config = dict(
    d_model=192,
    lr_head=0.00552,
    final_lr_fraction=0.1,
)
Each number is 128 + 32 x the weight over its row's rms, rounded and kept within 0 to 255. Layers, rows and columns count from 0. Numbers have three digits each. The size before them is the row's rms in percent of the matrix's.

# v: layer 3 attention value, 192x192, rms 0.12, rows 57-63, columns 0-191
# o: layer 3 attention output (transposed), 192x192, rms 0.0899, rows 57-63, columns 0-191
# q: layer 3 attention query, 192x192, rms 0.126, rows 64-92, columns 0-191
# k: layer 3 attention key, 192x192, rms 0.125, rows 64-92, columns 0-191
v57 083:121207120096184112172189081086114162111145097121154115143140094131161184177111135116137146163146075118146075096118141114164114159105083110153081116163114152168137174107153162142118152127112096135159058192120088146044124106137122109121082142128108091162146108105145084126147137138140127176141145137150152114103122134083120176111148087048110095090136102108119153147110184107157103194097089106153154140108127137067160153091150137167185173134161138185206087106086075164076052161130168130107120106161157140077103123163146129102124135052164118134104114140151111095133128165163073145
o57 084:105113176172124148129067143093123104152157135125079099091151087124088105077173095189146142087080199162135177144155132172045145091154204168104137091136164129107124118160160141106143082120098155130151163045179171144184077097151147155131116102117108156141172110173115141148108127129169165101139151109148093175157135131132126107156140119113090137129141130142154079181171115128091097030151133138136140149143106095175093169139075138091102099154108107142109145121181143112181152117153105120163138169112135105166078044062152082142135116133113154093095150101121099164139198106124112156
v58 084:107078204062093086047118110146153158109085151099079107105145118171134177083120166112099151157160104183139087083108126151115127127185181163179123160152123138043086171060090093113134081151110156100201130156162133100145126142150112107155145108070121143126153148095095105126112149115135120145150104103091073178144073072137170143153137152138162148140147092120130171094057160174130148119137086105126120120108121151149146141138107112089101105161105088127070058114206088115106117147161122160083137137146110138076162141185123145171131110147087131081091124104074121136146088088142106120
o58 084:127192108139118149164139158134119093128137146135185185107173122056136079144184106118188115166125173120139143157199057098108095074115082168138100125148109183133140160156166163117184149152192047159149134073096123129137148124083120184155115143140135109112123091128164147145169112115191183146121159109126179046118186087128075083110081091133108109145187184107064152105141109151146133124128147100128126128104152144137106118135117107097122132131153156080174128129112193099174146122126166195163094157113119137122112149079108086129173150095115059112162104164081137110140120103105148111
v59 082:149107130153063141087095111116124113161100109181073083145173083125139119126077072174128131114063171090145128149145128167127057114146095093106174160169177143185157173141090117060133143109167113088094077075128133129144179147175142158036128138161126127112069098128178126131122127115170073079095106101092141131144176108147078164142083152103112126067164128126120148111110115158121124136138113142115134133122131108119142108074092138080163174185156113164119198114093161199140142096127111150112106127083103119138175088101167079098153190135086079124159090158085123116122148106110179118
o59 077:115149160046180091116138097127118106123154139124191132148092206135109123157153177098136132117164051103165090197105127046130135201119194134164134139112106057102111146193194135147148115118112170133144116160140155149104128105103129123120119119071111099160186136138101102120082131132114116098140136150167184120100086122065132154102170134182122096134092134094113127157107125049184119146125106109173127132136093187140114166164165086156122113091105112080108131151172133096149120189123147091104107096200141130141129112142078178085078106115163144148140158065128105153148078110158099134
v60 090:159109148156082086156138069161121121123129139112136171085105177119105148111087127159110169121101133097107091148095080074158106128184117095095148228113133099168146170080073083160139119152163141074142098107130117123159132114157097141068097112166120100142108134148123126138205189154177103110135106130078129051130144106179141116092125105113143180096121159157127143133142163160138105137128124128145102097126173141087167081116129155128092144138196136160123121044078140144077164104106108122126084124055132095119164185115177104146116158193102062173092067125134169130142128108065160159
o60 087:139144122136186183124127144103137142113129178095144112155201147164156106153153127155147103149181112119176108139133161170120113155100136136119094110203111086147121123158211201128123166107087125138106204103150178202135126166115104144156160183139183160146133069119149138114086111075111119133074095160188136147168084117090112123145144159189121124114139100133181092080110066140161138147125145144105152146166111155174124161147142115200150104105110143114157145152160110106221139151153125181128171123180145171157157087167105125095081110152158175127165177096165137131153131108188134081
v61 091:166158122098086135093103112119121147142113168078103134110171084123132095119090124147194067106161133119125056077115166137111122098143109165122119125125110090143167090101108123161203089118095092128105164161154179105149110084123158110139226094118126122140074179153156188141124144116130154132101187155133109146134144104122166154125146141131122147149119060163050157155120134152145125099183147137108158052103074166190116114127114070118156067104138128155126100098148145139139156155105102197145138163178157102178191091141121184153155133161118085064150132115180075146129109169176156091
o61 095:138135154107135097165152146143135111149159143135149098140083188105131110146168073122093172166128168120148182159168087125198131155122150164156181187117164162073067114177138151129090147148159089139167065107091089140155173171108117167080109152107131084084199099101119113146165088158142083133150109120084143092145139115115121099140080151149162169127147122073139150113146131112085106163131109106146084192174154136106118179144138124153100142163114094125127159149076168098117119151159177127120105101097071169099103167162188060109104100119092084209070154159102154111092163115066165138
v62 085:191102081155122141170150175067195157112097140170142138104128142112158120114113130166128135157082071145126188151136104005073120153149112106109104170113175154127153095140107096187105154126135129071125110148129153097095122139087127129153112095076147059088131121154122101132138144187165116184134139100098149102118146140086127088161114135093136183131097138141146102125124157095103120136173137120176076134116135138094129112144160139088114106140205083203104081138151170156176151120112106104090113151136072197071130139077137106092148196119122167059157169129085109147167110112118132173
o62 083:105138107143131143092082100172098074162140160123113165149134135108110143134170092099148171077137133098128064173105174115179134066096171160119155055105126154117092134166147197090137135127128107147135208159083108182111046120183101124101158134176158161153117150092143123055102060070135130072095104137086131158169087115130113171090160146133110093157148110150162142145081085212115175129090098136143145145128126115183143108070096113180120151127066128065115143101142110105168088156176113133150139114126160099142114091176108103143123086124143155142107105085152130138147166106102115078
v63 094:073089135120106125103102184144158211123178132116123173131127099118152109064163111074025097090114173126108092133077096156104113126134125155107075189153103146054111108140089133156093119101110159132190129115163101178079119114112108168172153167124141128123118143126153157144058115131143096128135190110142142126104080095132067191083178148087129116185084137146150087190162074134102116093131104152125164176110083123092158091161129100099130124135092111102151081157145116148119137111143121142128149078160121156103140143173195113141095163150152106129090144134088136202096150194145142101
o63 085:167132161145086141155182113113109052118100127149123144170100100106151151139150085171164131201127126106133157123100191111114150087112172159125166108124133129150146157088174127107134139169153102117112109142103165057160133178088172063076123144100109100115086130103101099151185133089123139141115077191051118165148114172171113040138042155190106136128162154078105152072111161094099111148144153156154073104090162125099106124131114113106133087129118164159134158151111171111153185118160123069142086175103121104144159138070119156144141096131116099140179098111160140076124133066137078148
q64 102:158179164080102138169095095155138140099138158156180126146124127083171125133132104104097154097144126186168091107110153101085130141125121095168101099129139119115133150121107128141127131097069127184075077138153119108092079175082143119112140182141062098123160117076140109125081056125093163079141159153135156111129124129144116093110144127172166137200144148162092173150165150172148106119089160158166059087118112098136110169120081110075162188104126145090125140115127124067138097192161124148205090162133146105163134102178084076127110130164204057097128123104084072174140163140158121172
k64 107:081142123124145133150114168113140099121106103163107176115117152148139111165121142107225141127103134072129124139200125098127161140136122107120133128136059113032118084109127187125085170209095085128118155136112105166173126146115102131114166086166150095180112132097158072112157102168177164113088144082127119116134176093122145116110111149154143065191116141142091131142137054078148128088090133150106187128127129133138106124160068128083179088143137144125118094148077144184157132153135127128135073128145159099125102170182155055125132057070118148123152108182096169121113136196167131080
q65 100:077124196112128135119108111113174153119152162080142145169164113098090122115073177102075112126119168131136115167081140092127134063128134085147132153118154080136105148094150135105125137103123147091073100156109171113156150055144141113187159086051083128046081157109086175099169106134167129151159104114062093128153150106171122114133140196154128122199124134153115095115139148148109074132151156145182138116070132064073112175161085151156090059054155134128147118088060116143132168193121131121145145172078125139110149168098149112124126170093103110112123126088109158163135137142107099106
k65 102:133168086102093076155117169123146075177132103124140070110136157139122127081119188097065149152099173181135051177138184068131143150140139092139109143116118124152210112144133154120137101170090158149122158168116096082148046141162118211096169150115111141122179152121140139110182148135179109133154103118144151173121145067114131115133128113090098101111110120147174098142111146155169129122086129071164194100179147130140111118088126074138157115158112094130181123056039089167112086165162154148126109114082117092137113096110117109099122093133155109112080145069141123133124116153107072079
q66 104:040167111117156156099122152143174163104173106122169171159092066122159141098153099157210137164140125103148116121158169110143089130105180074077182103183147080123080091200124148124057121098129115079139162147054132158096119089153127094118085140138170151122185112171062150157095078078133147167079085160095121120117122128106110110167112138125111096082083104130183127129132136126174058093130118182164159155151144109125116132131159113100126070118109156177133134128059133104145157149159087148109131178161160133111138081166170094105129092154102146109112134135106097126175111137157164094
k66 103:158147087101132106110170123111140123078136119096194126168153129124138149059100116132138142152175124058073073117129129193201088146096127109140124116110100179155077150201192192114139128150120167146100133150130145124083125113137111139089140149132151102097104134177136142155083126113123106149107103111121167111091100188138137097129138150164099068079137099047072114155100214146156074202115138176096093114165116146160203122094145131144116124093166097152132118157123154150051140119161135140136081113145155121170166122088102151095073126143141129128188172078118209116132119127126134120
q67 105:133098090130065096079167131183125091154143072137134177094098131148156176093210063134084070115189124154108121189140127081151102133136150105127104142121050174137109158113154146119152131146153130182148147158154137087111068110132108078130162105172113118170079119094146095181069128121155096157159110191093097111126128105113091149203123136119119182062127175085141171096106138104152203106115099117160075135142136162124123178104124081147091194117166164086099106140105139107091129095103137133097138108142155149195118156150136120123175092186123128156085112096118134094139110094156099133
k67 098:116110099144143135119080108133164109061118083163157108137042144112098190113087165145127072157105080140146149064135106067149128112105110114129138144083137138144076145135094136138091131172105093144115084121093113103145115149181092133124126102143134158144144105107175118173129153111122100134130195138113086076181137211154135190154131079135147131177100157143160179083145181183128138128095110099140049168151076188153144146128090137106123160128168153087132144135119090074084176115105090166146118106151134182108092157126128110216103147107134171184114121138173125143175171166130099058
q68 118:120097139123117135105122114161131152095162095123139150118142137115158152130083159160160162172098112086116118076126118142135131110078126135060197131110126142083165106114118176080102158209146171065144165086110127183129156138153137122105183121106147137165133081106102169156131114151127179091128116172081157065103089176173110075112148133127131129166186146076157139155132067098089143167101150099125085164171149145149136128045123074068135133133145118072128101184129161154110087133094089176035127115169103198076124144129149149139123144189135130160107181144088140154144132063109133166
k68 111:103120106103099149141167144127086154098160090071085158103131077120167162106117064123119170086079073166103154127086135129163115144153185160097127128082043124125112143080179129097073130150112128172158132088092136167139143126116127122147103095139109090074102117150133124089106155099089137121128126101163116128126070140097126166176099135119116193097134099094101160110185156118131194169177193140178098179184147136077095084137144131082151140134092154090100110164130161138095087115113143076125110131119130146150200175116178130164192140100103080112132086141115208136145150082062152098
q69 098:172069143190132090103135175119117157115106093068101110133109071142136139136139107157179157099093133081143105124141153082107077089152119116125153110168103123117173119157169126163121132091126159095104159122097072180167093142106112171138144118119121113156169011145105112117108142128079126176134144139106121120101145113112110162163128118085117106133202115129155060186110167101163160125198085140091083079096135146131157085100096103170107121136142169106123173174148129137133044095162132084102091152162120125130167124133095181174089079145091180132167156173126138173089081066167104154
k69 108:132129138124126147133133086064109147107070116095085163161162065168113135193103133139183093139143084128147145171156154077124141085200140103103117073151126155088132111094136161106116177130122175114118148107114111111172120153122156189087090066100156116174091055151128216131138170103076144112131152166139115100146118154146132207099126141114133112052095120135166161119151121103099101152176141172109118125076118112078042073151166145106185172096107133130097127166138173161140076111171098085132116107142124163164159118122073141154142139113082146126071109136087136103156162118092138179
q70 100:144102144136155171059095096115154153132125125135159159098133222154083160134103198129126218154154111177139138104156147148133120139135151103126076129082085182141161079095082145147160154171161141154098134105155195136134136097142115025147179108191064187100135141155141147112085110119166108103157137135150059148102140108131099136115128162178099151129079153114116114116150132150117168125138126090164125159082158113112095125120110116118180160100135145086130012090091118099128104124072127097156150122122137127097120094141147133136201188075093102171117117067127149118110127114157139138
k70 093:119075123094135128107113131160173169136149130161155115064093154098126162114134130119096098158136147213111166127138134122133127153114101093155099115105178020079093173136141128068129123153137153087094059132117127119074129146176090102168160083169117179072122138118127126108103127126160108085106140078087153096139157156169126129147076092153095180188154143149144107091138152102098141097132112108167177080150083150106084180111106146145077124192115178099117144128088143097148146134129212136133115181135109149119078140086165075067113134116103092188161125083152100107215127130124127114
q71 107:068214139166115138116057065142103139146145090160117094102101136125075121150128127152153159151170091151203058171122111128105119141122144167187119115095117122128115099173139103111085156061078135124154154194146104112186109111148180143136128171085125110132156124117144149127169099161153102075149132139077126150120149130135143138089150117131134072106120160138090110085122168100070117160091118112158148111127064151098092106189152132154170111101147154133134131092028107115155074096128111124142118092166109128064086098090126104133104205150124152104148131047111135074097124179148174094
k71 102:130161134154127122057133141155144165122179134173106107194124154132127115135205142128178140151160146110144096115131144139114107134106147145103122165129069093171189127185109155096062103174128138113146073142115185087134140114123130101131126148081143117090116145107131157211116152146164146186076132134139097080139102143135156127119100105118139160155106177128152065089149119141131139092097089116134107121181051121136135202128133209129161060098165125171158124124148106154106110131101167106107088164185164123141108155106105139154137101153126104088140176082129130255074143146151063140
q72 096:192142084147095177113082095098181125135127140142151077105151119123097058097160143161170156106159146129117131183159088109108078113166125119151168191137129102166094095124137167107167166101136143100072090109138072201105132103113083076105101139097144133110144074143125146077136140119148091147117106159112115187157125173078130155135153123116064166153146138120161108104158200083112109118131124111194130161088136126062113120208151104118186120146074026181115139141113180119151153167155143102116187150103123111177150096119103155159143132136090103152124107163099145152108119056117095122
k72 099:099137137162166174122134145139154145104102128111090160149222116180101140095085094140127047078158142128119106104108151162149120138117127156153116135080153093128092184181147152087128135124147130195034138188122106137142125130162190130123075135134145202153179141164111155128111143130183100166141084175082117111102162077121137087119120088095083171115103150148142142140086116114120156127087121125130144125116126098094100128149173071163158177108184093103129101086171129108132108163195140150123203128140168088049077101086090181097121106096167092103105144155131135125115158080117106172
q73 106:172155148118108137105164155134119111155155124122103106091122167102137069138136124124137122129113195149098150146105154093147148104152084156189100142192040121127077143083116098078164139119152091162160070146151134145133065105115060089102106136100091141115086152153141126165108076082145140115144131112082145197117143163168104084114160118098106141144104129118162224139074180147166089176110142101136140142109115136084054169101090163093099122132161165135133173105118171129145122156107099084186098091166154126122150149138096071120178076185135033136153136180084118126132121157128103094
k73 098:144143176129152110136107128113153137111139114172081200142129190107119159146059174089164083151123183083071105067162115087186198177140134058130105117100121162049139123092077125084150100130137071178122097158137117122123086135150063101167179106091076118119146126138103168104146128126146137175106163156091083149158119123094107128104130145181156156139102123168110144125127092155165132106161101091160132099162167143151084136148171115140104107168202156138135138070163155183143109141169155118152102084097158082124118132162138142143141098111118075170144081157140124088126141157072079063
q74 104:152131161142120120059141102139134127138118164100162100135141165131121116160117114123150076146204046155104155153119163131098094114089156066127089151046170138136134136131100116139073108115066130192128063154118181134121142120125135021160097086150104137116093118116153133150135066149111130106149107089077156093154142138110101123083130121123120167142113134136098185134124117159133095133166135143193126163178180112111120101198119085137161141168178099171182126055119117121128103062132139117188090176145161101136092206163101114155171127102086084151164128139097163150090138118146104087
k74 105:140136071115113128079105103125157148122185106101195139105143155110171156094102164088142160127155152157168138159145136139164127209112110100138123162112118125066140121195119118156092079165100117135141145118123116153111150102113063102114112115099120127126103196102124186068131144134180107219105103107128106078105196099148107133135109139089097083245174153216100146141149122201125120098101157109126108121155075085122130121112132095128127152180161128111116093134040127103119150103107109068135143145167114141117100154116148059077135140073098147143140145097152098099169150129118089147
q75 104:121128073103174128048096088143117104141121081149135130097145103048161106070131107098147073096143172110121115170124089102125113116111097144109134182150143146137112174149120176105105123148176176127100098116185156083096129112173126087118148142110149154065093115150135092152147102178132180153139125127100066115173121200136064188134124149168116174120138160121164102157116140076147145145122075148138083087105145143151148111147146056132189153113159148098185113090152086150154124091118117130113127140119146121151117106115152098123096080125128084164079104131135144099103170054228053181
k75 104:130130128164126179155130140154137155070150116083138148096109130112135115149095115166101086086143145166146139054102125138114073213151130202154115122094114138147109179119110117120081144149130151107087102129150157192173126131107143132112093173116162129153125129097081096150077173155151160129118058138156091086106116122190159154117091080109131119089116097131122186109122125135153146152071199121113164131154128131077140067128077089113172169095141097131160189108144205147163108098187075108146144136194147207138138113080130047083110113118108166164107156131176127066122106111119102104
q76 105:166086124075117134070131086089162165124129130129069129164176115086108186143089093112173117146116081128157156099141138159139144100137108143149111167122145120167121125139161128146130146105098120073120138134132159193156177082148099157127141144128128151171118141113176164091153117108117083132076149079145097140133162121147099136067115184205120154203143175117153086074129109147088191100115057178163096189176106170137145117124122052094130186158123135093105131116123158127113078143128119136125179147161116133093113117163157121152117205113116061109081145126095138161090122105040057094
k76 107:137097112169150071173161142101136143169136133094075081109126079184087125068119115100095171160089141144107180134127097152107165114174120068116144168096084136105103189190125129174149088153105140193137140154095085158138170125151137162109085108098140179149115111133148156109103125128147157109108104066099158046124149121121128057164176118093089115157071071125126081109107162128128157101139143130154161126161106107145086122145124087120079128180202100150093163100161195150186100109121162107137057172183113166119088100129168103076150167159106143102122126093122106163168146157107145123
q77 104:142133175167114120178125116072115080138115076148092125177105147112127150166161130114074122186195115157122152130111105080093180156090173106124147121124044115113139123122116137087168135085080139143129119128156117130103137089203143085099142120111097157122091183054152103100144141107103107148123137099093121122112152106141192181108118084120133150122064152153048204091172143161148157148125124139127088141155142132147128099172073155123145228085129148142161114165115121145164107177156065133202067090111116168105154097123103107132175149085140123107176108138192138096166129146115093135
k77 099:167142136149128168118130126191089161200122143213112078159125148110144118121147125091201088146124191095099149086179165047131137119145155056138114107100141131076136069121176089129117113138112144079189075089092130111179118103051074149141142138137184123093082176142164103119161145094160101109151133118093108102139109094094135132099073139110067165172127120116146162128117114118129186095124073115145188122095165158119087158142109127158148097096171188097082106155115069132136111141112139139143147180104129153120080122155149107160143105121063179125146099155163169112129113113123075139
q78 108:145085073171087204153093109143164139118135147079133106167137153137127103132165165109131129127169104093143201079083116180143105069147096114133145105101106229123113112102086143078106174143103111111135120136114114085182170129169160144149164130069126189133124194103118141089154104150079143118077089134154116117135105124168146125108153113106096088091170174144174131093205177186097154155154141138145162130138148098112135133138084140117117181142129177103133130157098160143147139139097110137122163148041090171133172099119149074163096184082106190101080086113132136124140107133072131179
k78 105:129140129095121078148145122155131138179109154159113062120113073113077084080132123111105111072098159157033140082110087154093127158147118118135132077180159141128101114117137131056140138141109114143126138147133143119188146085131091141125112082131181218112096144205115103120161128124208087167141149151112152136143147156119111123162089128163094131153106135077150063157104107083146181147085124179128098091108140163087088125179161140151155077130053104145129121062109131139093117156111167119125193153102174128173129121060108138120093131107165195144163171117076164081122111143123146155
q79 102:087188164135096136109130115113132110037151094174156131115171128103092138123153086131066109132148139198158117085164139114145106149150120096131121171143110126154158102184163076141108143140137164145130079141126169039156148119113101139053138146161143106160093086188102123120132133104078090165119181159113096135175094125134154139122160097176152114132096176071171123159142127126119124154068156142154092124080107116171128146125067113091100048143098092170068127101095135163140189171119172158166168122085134151128114166112068113171095148137175205150155131145131147104079111102076139142
k79 099:104137095157103208144172153140073106109126092094101109115134186153078126190071170093106147073147113108165078119135118133074138145196111127046132078106109112132097100094126125131117140144123090116153141143138082069186119138163115098060117139139186075138135132087113104085120083124103150130159135089184171140149135133155170150125178104128179196083174149158153135149201104110143116197071140082078100109053129118113164160145133128164126111177123103156145116106081102138169142119140113109122086119097126093152104192126118115144126160124137106127118109174184128191079130132087116166
q80 105:129087143072105071174118097161045095151096106173093161155122147114086102209161167132138193109076164162092147122161161153169127080178102070134122158165126099119139103109091137142158135115134124137127104109082070117146149166122073128130186094179144143116174111163189144188054110102084128182154153138091154139134129122116075099146140109109123131138139094141152166151132134102074065136071059137074112142118147119145096130155171113135099115184133167103129110096168138144110162145084221126071103127100139107154123146145149122104150183136161127124123164105157158126140168099089143073
k80 104:076071131138177135092169121081129095144188163128128117121185182095059161122138090158143167092103042186127133139160172123161130142127110151149129093146164144111091143081107093121145066113114123108103082107149122114139169171139132097098152105108101117164117091123167097169177120172081180122107175137144083166140090156102169109108139173187129149099146123075097141144152098128134140116172186136104135131124135217117144107066124129125107176158092115100128161140127177067115107149171177057114155142121078103107131052159178080090173117107134136165155147105086131090152150126113124183
q81 100:150088142093121153153106138068139053130072212170100194132103159140141146142130165151114081147149155155162080167115171138152105085207108119134154153139178027115163140087124152108134123179134124158137111140074109150112131143120159099064169086137119102118082142095119109080103122079167121151126110122148142133099135147139167100068189119123094095122103127168134171141128124189121125092124103108135117122139146129171129148114113117094107091049114138093143115143158120123082142132208096160089107176113136160186112099178088095085083103137176133131122168116141137036133119137077088077
k81 099:112147141140142192129222192154122084123045158106105131159094156097178176085164111135114157170082149131152143077076097108122142138085134172141105101112116104121138131108123131173161175167092138119162147122142120151169143163090109206114209156159140097142143117130170070166108117126137133175089072074158163133134172138119064109102169157162179128114136143107117130162050107128162148104133112121097113165118131148128117134098117139156097158143063105121159080139148135129092060128091147099130141158210071096122146081149138169084092082102123153087138122133143147144196110099155107169
q82 109:108132119124154093160119157145120106164126150090098171039128158096131136105178139139073102135154153127162106135094129095119075140116121129110126100106149088140108143112103119088128096051152077090069109108096092151097113126104053114098172159176191110089153172134123168136096130121123147171151115135170113120115093106150103116160161204099100130128167158107065176181130120204085125091132082114149150099074102083184139127103092155100083136132132164123109161092064157168157167152097150139098105112132128130109109162112137188060107090168167121137145124139060156122166051069169138093
k82 104:110157139132080112163101193124170145169134120172203102104117116110127145099082194162095115143094082133154176171123145175146153089112114109084166143120098180110145121150096088158119166173173037108037081133134115133158132120082153140103095158142112125150163060166115148146132148151157130158165138157171144168151084156146061085129104106092140133120148136132181126148169147143121125107132181065114127088185161094105074138087122131198155156180108130202131104101105142149119144106082146133142107097169113157144121190168078098137145135161120151114137135112069156182148120175118171103
q83 092:112130140083170163170142151145139084122127189157124075171118128108112127114088154125095146167172163123149170089099105090112136085112148160164156136157179125137144129132145143137177148110078109133142186115168173145168147181132102104183126164140199140121129137039175098137160109157074094167090081156062141166099152103096168082108133170129134112122068207123155062127090102155109160106145155120112180111119089129181142145135133126087158144115141114090116079145065082107166152135140178118107139089102078147084147113165125073181135195140133162146142149091125054096099143124167086141
k83 096:159130120094122143064196166162172081111092111167089059106137094093099091094072111118105187124151135125135099110136166152167114134164189121226100109174162123136083122107140126111146118154169069129139166191114120128156149129122098105107101099176120160147133183127103131163108130138125094135138139105092118139161133084162097123150125159206144205101146085122123099122148131093117189124122126092164116157160124121146158142095105134143076076054165196145107071138146093125121191112105121120183115164147051124105187121079154109133134189085125150105169162141116106146122069139161136106
q84 098:124098105160157135138123132080149110145144157080148115144157102188075150108160156055082107125141107126144120132105129105125148176087169087155133081148175161134159132140138116164124069127215156176060127154129124084141106082138132145104107150139129143174167135150104168109096174182120119092126118107172096057058136089152120155117138107101115170147140141105129096137165143134136087174154105088150100082090040144113147171186142105109124147134156096167097117150080144092054155133091114052077124168080150101122116155130152138118074111149162211121147114077101166178103138068103152137
k84 107:072108148160115109066118143075156125082112153160147140087162133105127117169147113150065133142155137132099134144182101106059160082175056174088175156184134113091172156157135123126153141149159100112127184146116124102083116137132185201155146135139206141123150040141167040143104135096144123130111151117166106154150119119123118172139125076092107124158177164145169106110145157100137147211107178104140145141117103150134146082135143121153102135149160114108189114038043117113162120132101112104129150157101099162119147166135155124091115144151145111161102102164111130154074160128199152114
q85 101:129059068162161133151158137141196185106158095112072134213184063136141135123158131146105119162104111091125159129161105151153140104156109137112127105164101121126160123085129121106153166111100123118174088132142097074066174126107191166077083162125063146156120129117088119174071123057055152144131093123143146132151123127147187112178146091154095183100171104095132086117142125128165208137147129142091101119101108145087130163118144116125128135194139082120095140115165136127145187056193112163132155117135164083136170094154174142102071158143129127134200157131131118150125087110135109135
k85 095:139109184105092110195115115106109151152050096133158114184113100133121098136141169124125146104091162129100151164195126081134097098116096090157147107168123123103118104105120125159142151049135133173133148156118116120133181141147113138138128122167149173139130055112078076099144144100090132204143153074088154128135110150121127143172142146108080111129122070155098124140125104101155117135083136156082050134094166160070159111195176155127121148063132141188098213145101106114122110155145119155121104111127102110148122036079115144112100167168184183143073110202140065150097145132140138149
q86 111:135131184164080182123109130102088109067155121087165171096162074174099110113111132129119154162112152149118106112072134163086115105132116063105165140146124076084154098134076127125104145113133134080056139146189136174090099152106128089155162137188172102172208121197138167129117151114134132075125130164105116109134134106159184072141188156127121125158146107096114161154091110155065150107182168173112132137169091132128156103127135100134078084133145074141122156188133110076125122117135155100113113056188214107146180098132169093124119093122150084136116151107149131094111114186085150119
k86 113:172107113132154114061176103130139138153120140145134124148193166091114148098142123086158091140131103146180068152119180132174095109122126126133168055085166156145069167089154213126125105116119124172138111068136146135119084126241182135140100131194119058134152114061128167123142144141129159107065125070108154110092125135118123143103080120175126131120180143121096089097142105112150139151101109171153163174152145128189119087188119174133155118156159131152116097149096114116136126082079098100140121085151121118133145159162119144183141121095147132101161147185045184194149126109115136106
q87 103:129133067144140102125146095163151159084117143111087175158153124118135176180140181129114158153136112154188087123197148134129126114131131125153085122132163177072089124101158152138198122121169129131054146100164126097172125092153186151097130096142147156094153133141157122164141152124148139158137110117121125128072188114137085147156151136102125128123108107177092100150188169139125108134182210123180130089114142149131138143215067178158193135133190116179117145098145119110166133128169173182185157159149120077144125153137136163134140089187110112211081084143142152130157109118198085160
k87 102:145131204079079133175152150106122152184143084217113095156120102091159159169160154166082146116190110086152099097207089165150103086081089104076137097115193131116139125102093039128120155184150170100078158119158069077122080136141123128125121144127150116098159118142101157114160155116125156167121121142120098105154141106117141120121126142074133149188138109159173137055125142081129118109037174141122141118116122154110125124135143129117179152103126088105128113170080155096104116180180124189094167100102126080143120154153105100113099146122085084129094191139143117079169130167140129126
q88 098:158129123121072157173185153103132135121130074136129151121112075134194163136191139176086130155103096103130177122103100101164139159125161142039095142140109135167115118198142162105090131120148149141127228162110191148119112105159126084119131120140117080120101130181107118160136082113155148145091124128148147109125115120145154149112187085102149163087107066122126175129095068137122143143141113136109085154165099134139116090097160134105099165103113100086144155094178096155065107148122082135098105027044154116065116170140154084135116076155152154129136194156171136132169097121070134148
k88 097:104100138128115143133146122129092115147132172128158144114086134163174152123127105157179157086130147138134097082115041101100119090155172129105172127111128113141180135053128123185187084118152154096102129041117081178124163130113111098148102151116139128130146176185104134089134176100141158090188116120123195127121097203133111171139070082133100043146161117138089128134114110169189094172187114152164093139109101185182167125114111139103046162119093154175145117141134113144090117079074137103114100120120120168192123129130151171204115148160093176137125113174111147147150117129103139117
q89 099:132106134100138106111175164141178173156120142174089093115085073135134110154077125178155078135111143120145137159083123121124160139173085075092140103131174085171131145110105137130091061080083124130116109155171145172183141097136177109084130140086124143140093138177064173145102170116111132100156092130111126153137116181174062191148172114147127120097126124097163158114183090125177095120093100082074092114126103097148191198081168159159111112141095137215124096138149142200154143107137173079091152173106124157170071139097097166091130095139109133118075142104108164121166140137123132095
k89 102:147092135106158158111104097105131056080107140142135124173106129110085113145151138173085151137064155102104183158134123116069096102158119191106134144139107175110089173168129144188100141116130121142149104089124105133111190182173151116093143145138120110143120153098156165103112161099152164141120118151122150132174090083105123142163136114096099147074175158089102068148144157172152104114110135132127067149168198144120086120118081026146186121138129141188171127108106191111151040090137072094149169160119108160104164139036111143137113132128119149177149146111141148136120170056161095159
q90 100:145181189131153077130120106131166088148135161176116122119108064148067108185029058141153115134127061094108077124148094145106094172152117152142148105161129118080148120151092120145100136120209149065141194138125143179131124144118117140089112064119146131160129137178163179181129197121137160083099132181123167118108111141144145117108186101082043113097144134110116116147123115117154122155094170124116170091131131115135170123113148107095061129086092148105153105074154153153134172098086103120114106129110107116090152161163135141149101112176134115077089163150086148072129088174105162081
k90 104:156103145069133117118145182052173158153117127114108151083121108093106087148114118107166151141115141102115121153074090111110121149077165190129099088107126161150148182106106162061159109052124102152180167070178087111166133165109115081166089130102110102088103134170167148146061137157041157123093088100140078161140130143160142129131148063127101125134139191154118144108171164126154110128094113149151130180120123087177144132111192189064140132138168120085172150110166165166130140167093102126176139123150146116149168120116136108087161112141141115090123157092110161192129174075089131179
q91 095:121053096134107114093099145160119111117197122106076177141088197101117138187110136041140102135112170097185134137099128087152150129106136040107128167118148129076113171081156137119146130128155132102119126147134195115131110056148103157115164103140139122101110090112100143096182116162072114101183117103123144149095138179131149085168178128129092186121131090155104075150244174135112103160097132119143152126129151113164138125142127188134117154153180160139193141156101137161181171141146167109100077137127161155145123124120154132168140122131103194119157085102151165123145066076092132127
k91 094:121127118114146131164162131125125145048156104165111052086145124108137153107184130106077183127127144144121107123133124084105099159120091086144126091135166147153149160127112089141150074162084120147171104120116162039055057138078070150078114131095114162152112133130062106159158094082157112138145143140141121141110128123115105148151105126169137162154227158128147101101115138124164141134159147146134133098151125104105105143153068140105132129171098136129157117041063191107102126147113104111078202161159144119120117078115062083109104127157070199160129131152131146158152109208144082104
q92 109:132123123113096136131168146148056134169064124121139102119144122066146131127137042085156133152140155160132114128170115103152121145096127099152095127147139160136093186131151098085181149112109125117141116096152172122160161132149161177136147108189143175076131140108130107100162137169113155134093144106104091119137206118122090137101063136149125089185099076147121185089106133126197113155210122166204097100142107151172089090171120131147154132092163175098116141154148142132091105108122060093207143125104144092079131166200169087138091132114138143088082088099176124114189166157132074135
k92 104:147166140117126070116147120168143090126079158173113121133142136100090120189148087097086163160123128138064092087182116121145152157124146094097132083127148115103136140176105101153170125093131149073137141107122086150151068101082086110129129190107174149148063132095130099119146144147179115133066118129090096049123126138125176082091146160168165077177133068118144114116188110154107122126138128151197167098125130128229130116147200097118164157160191114123132151094103106110106088097183138144152164142178127138168108109116104083102079150162127180122166100156178129101162072127094152085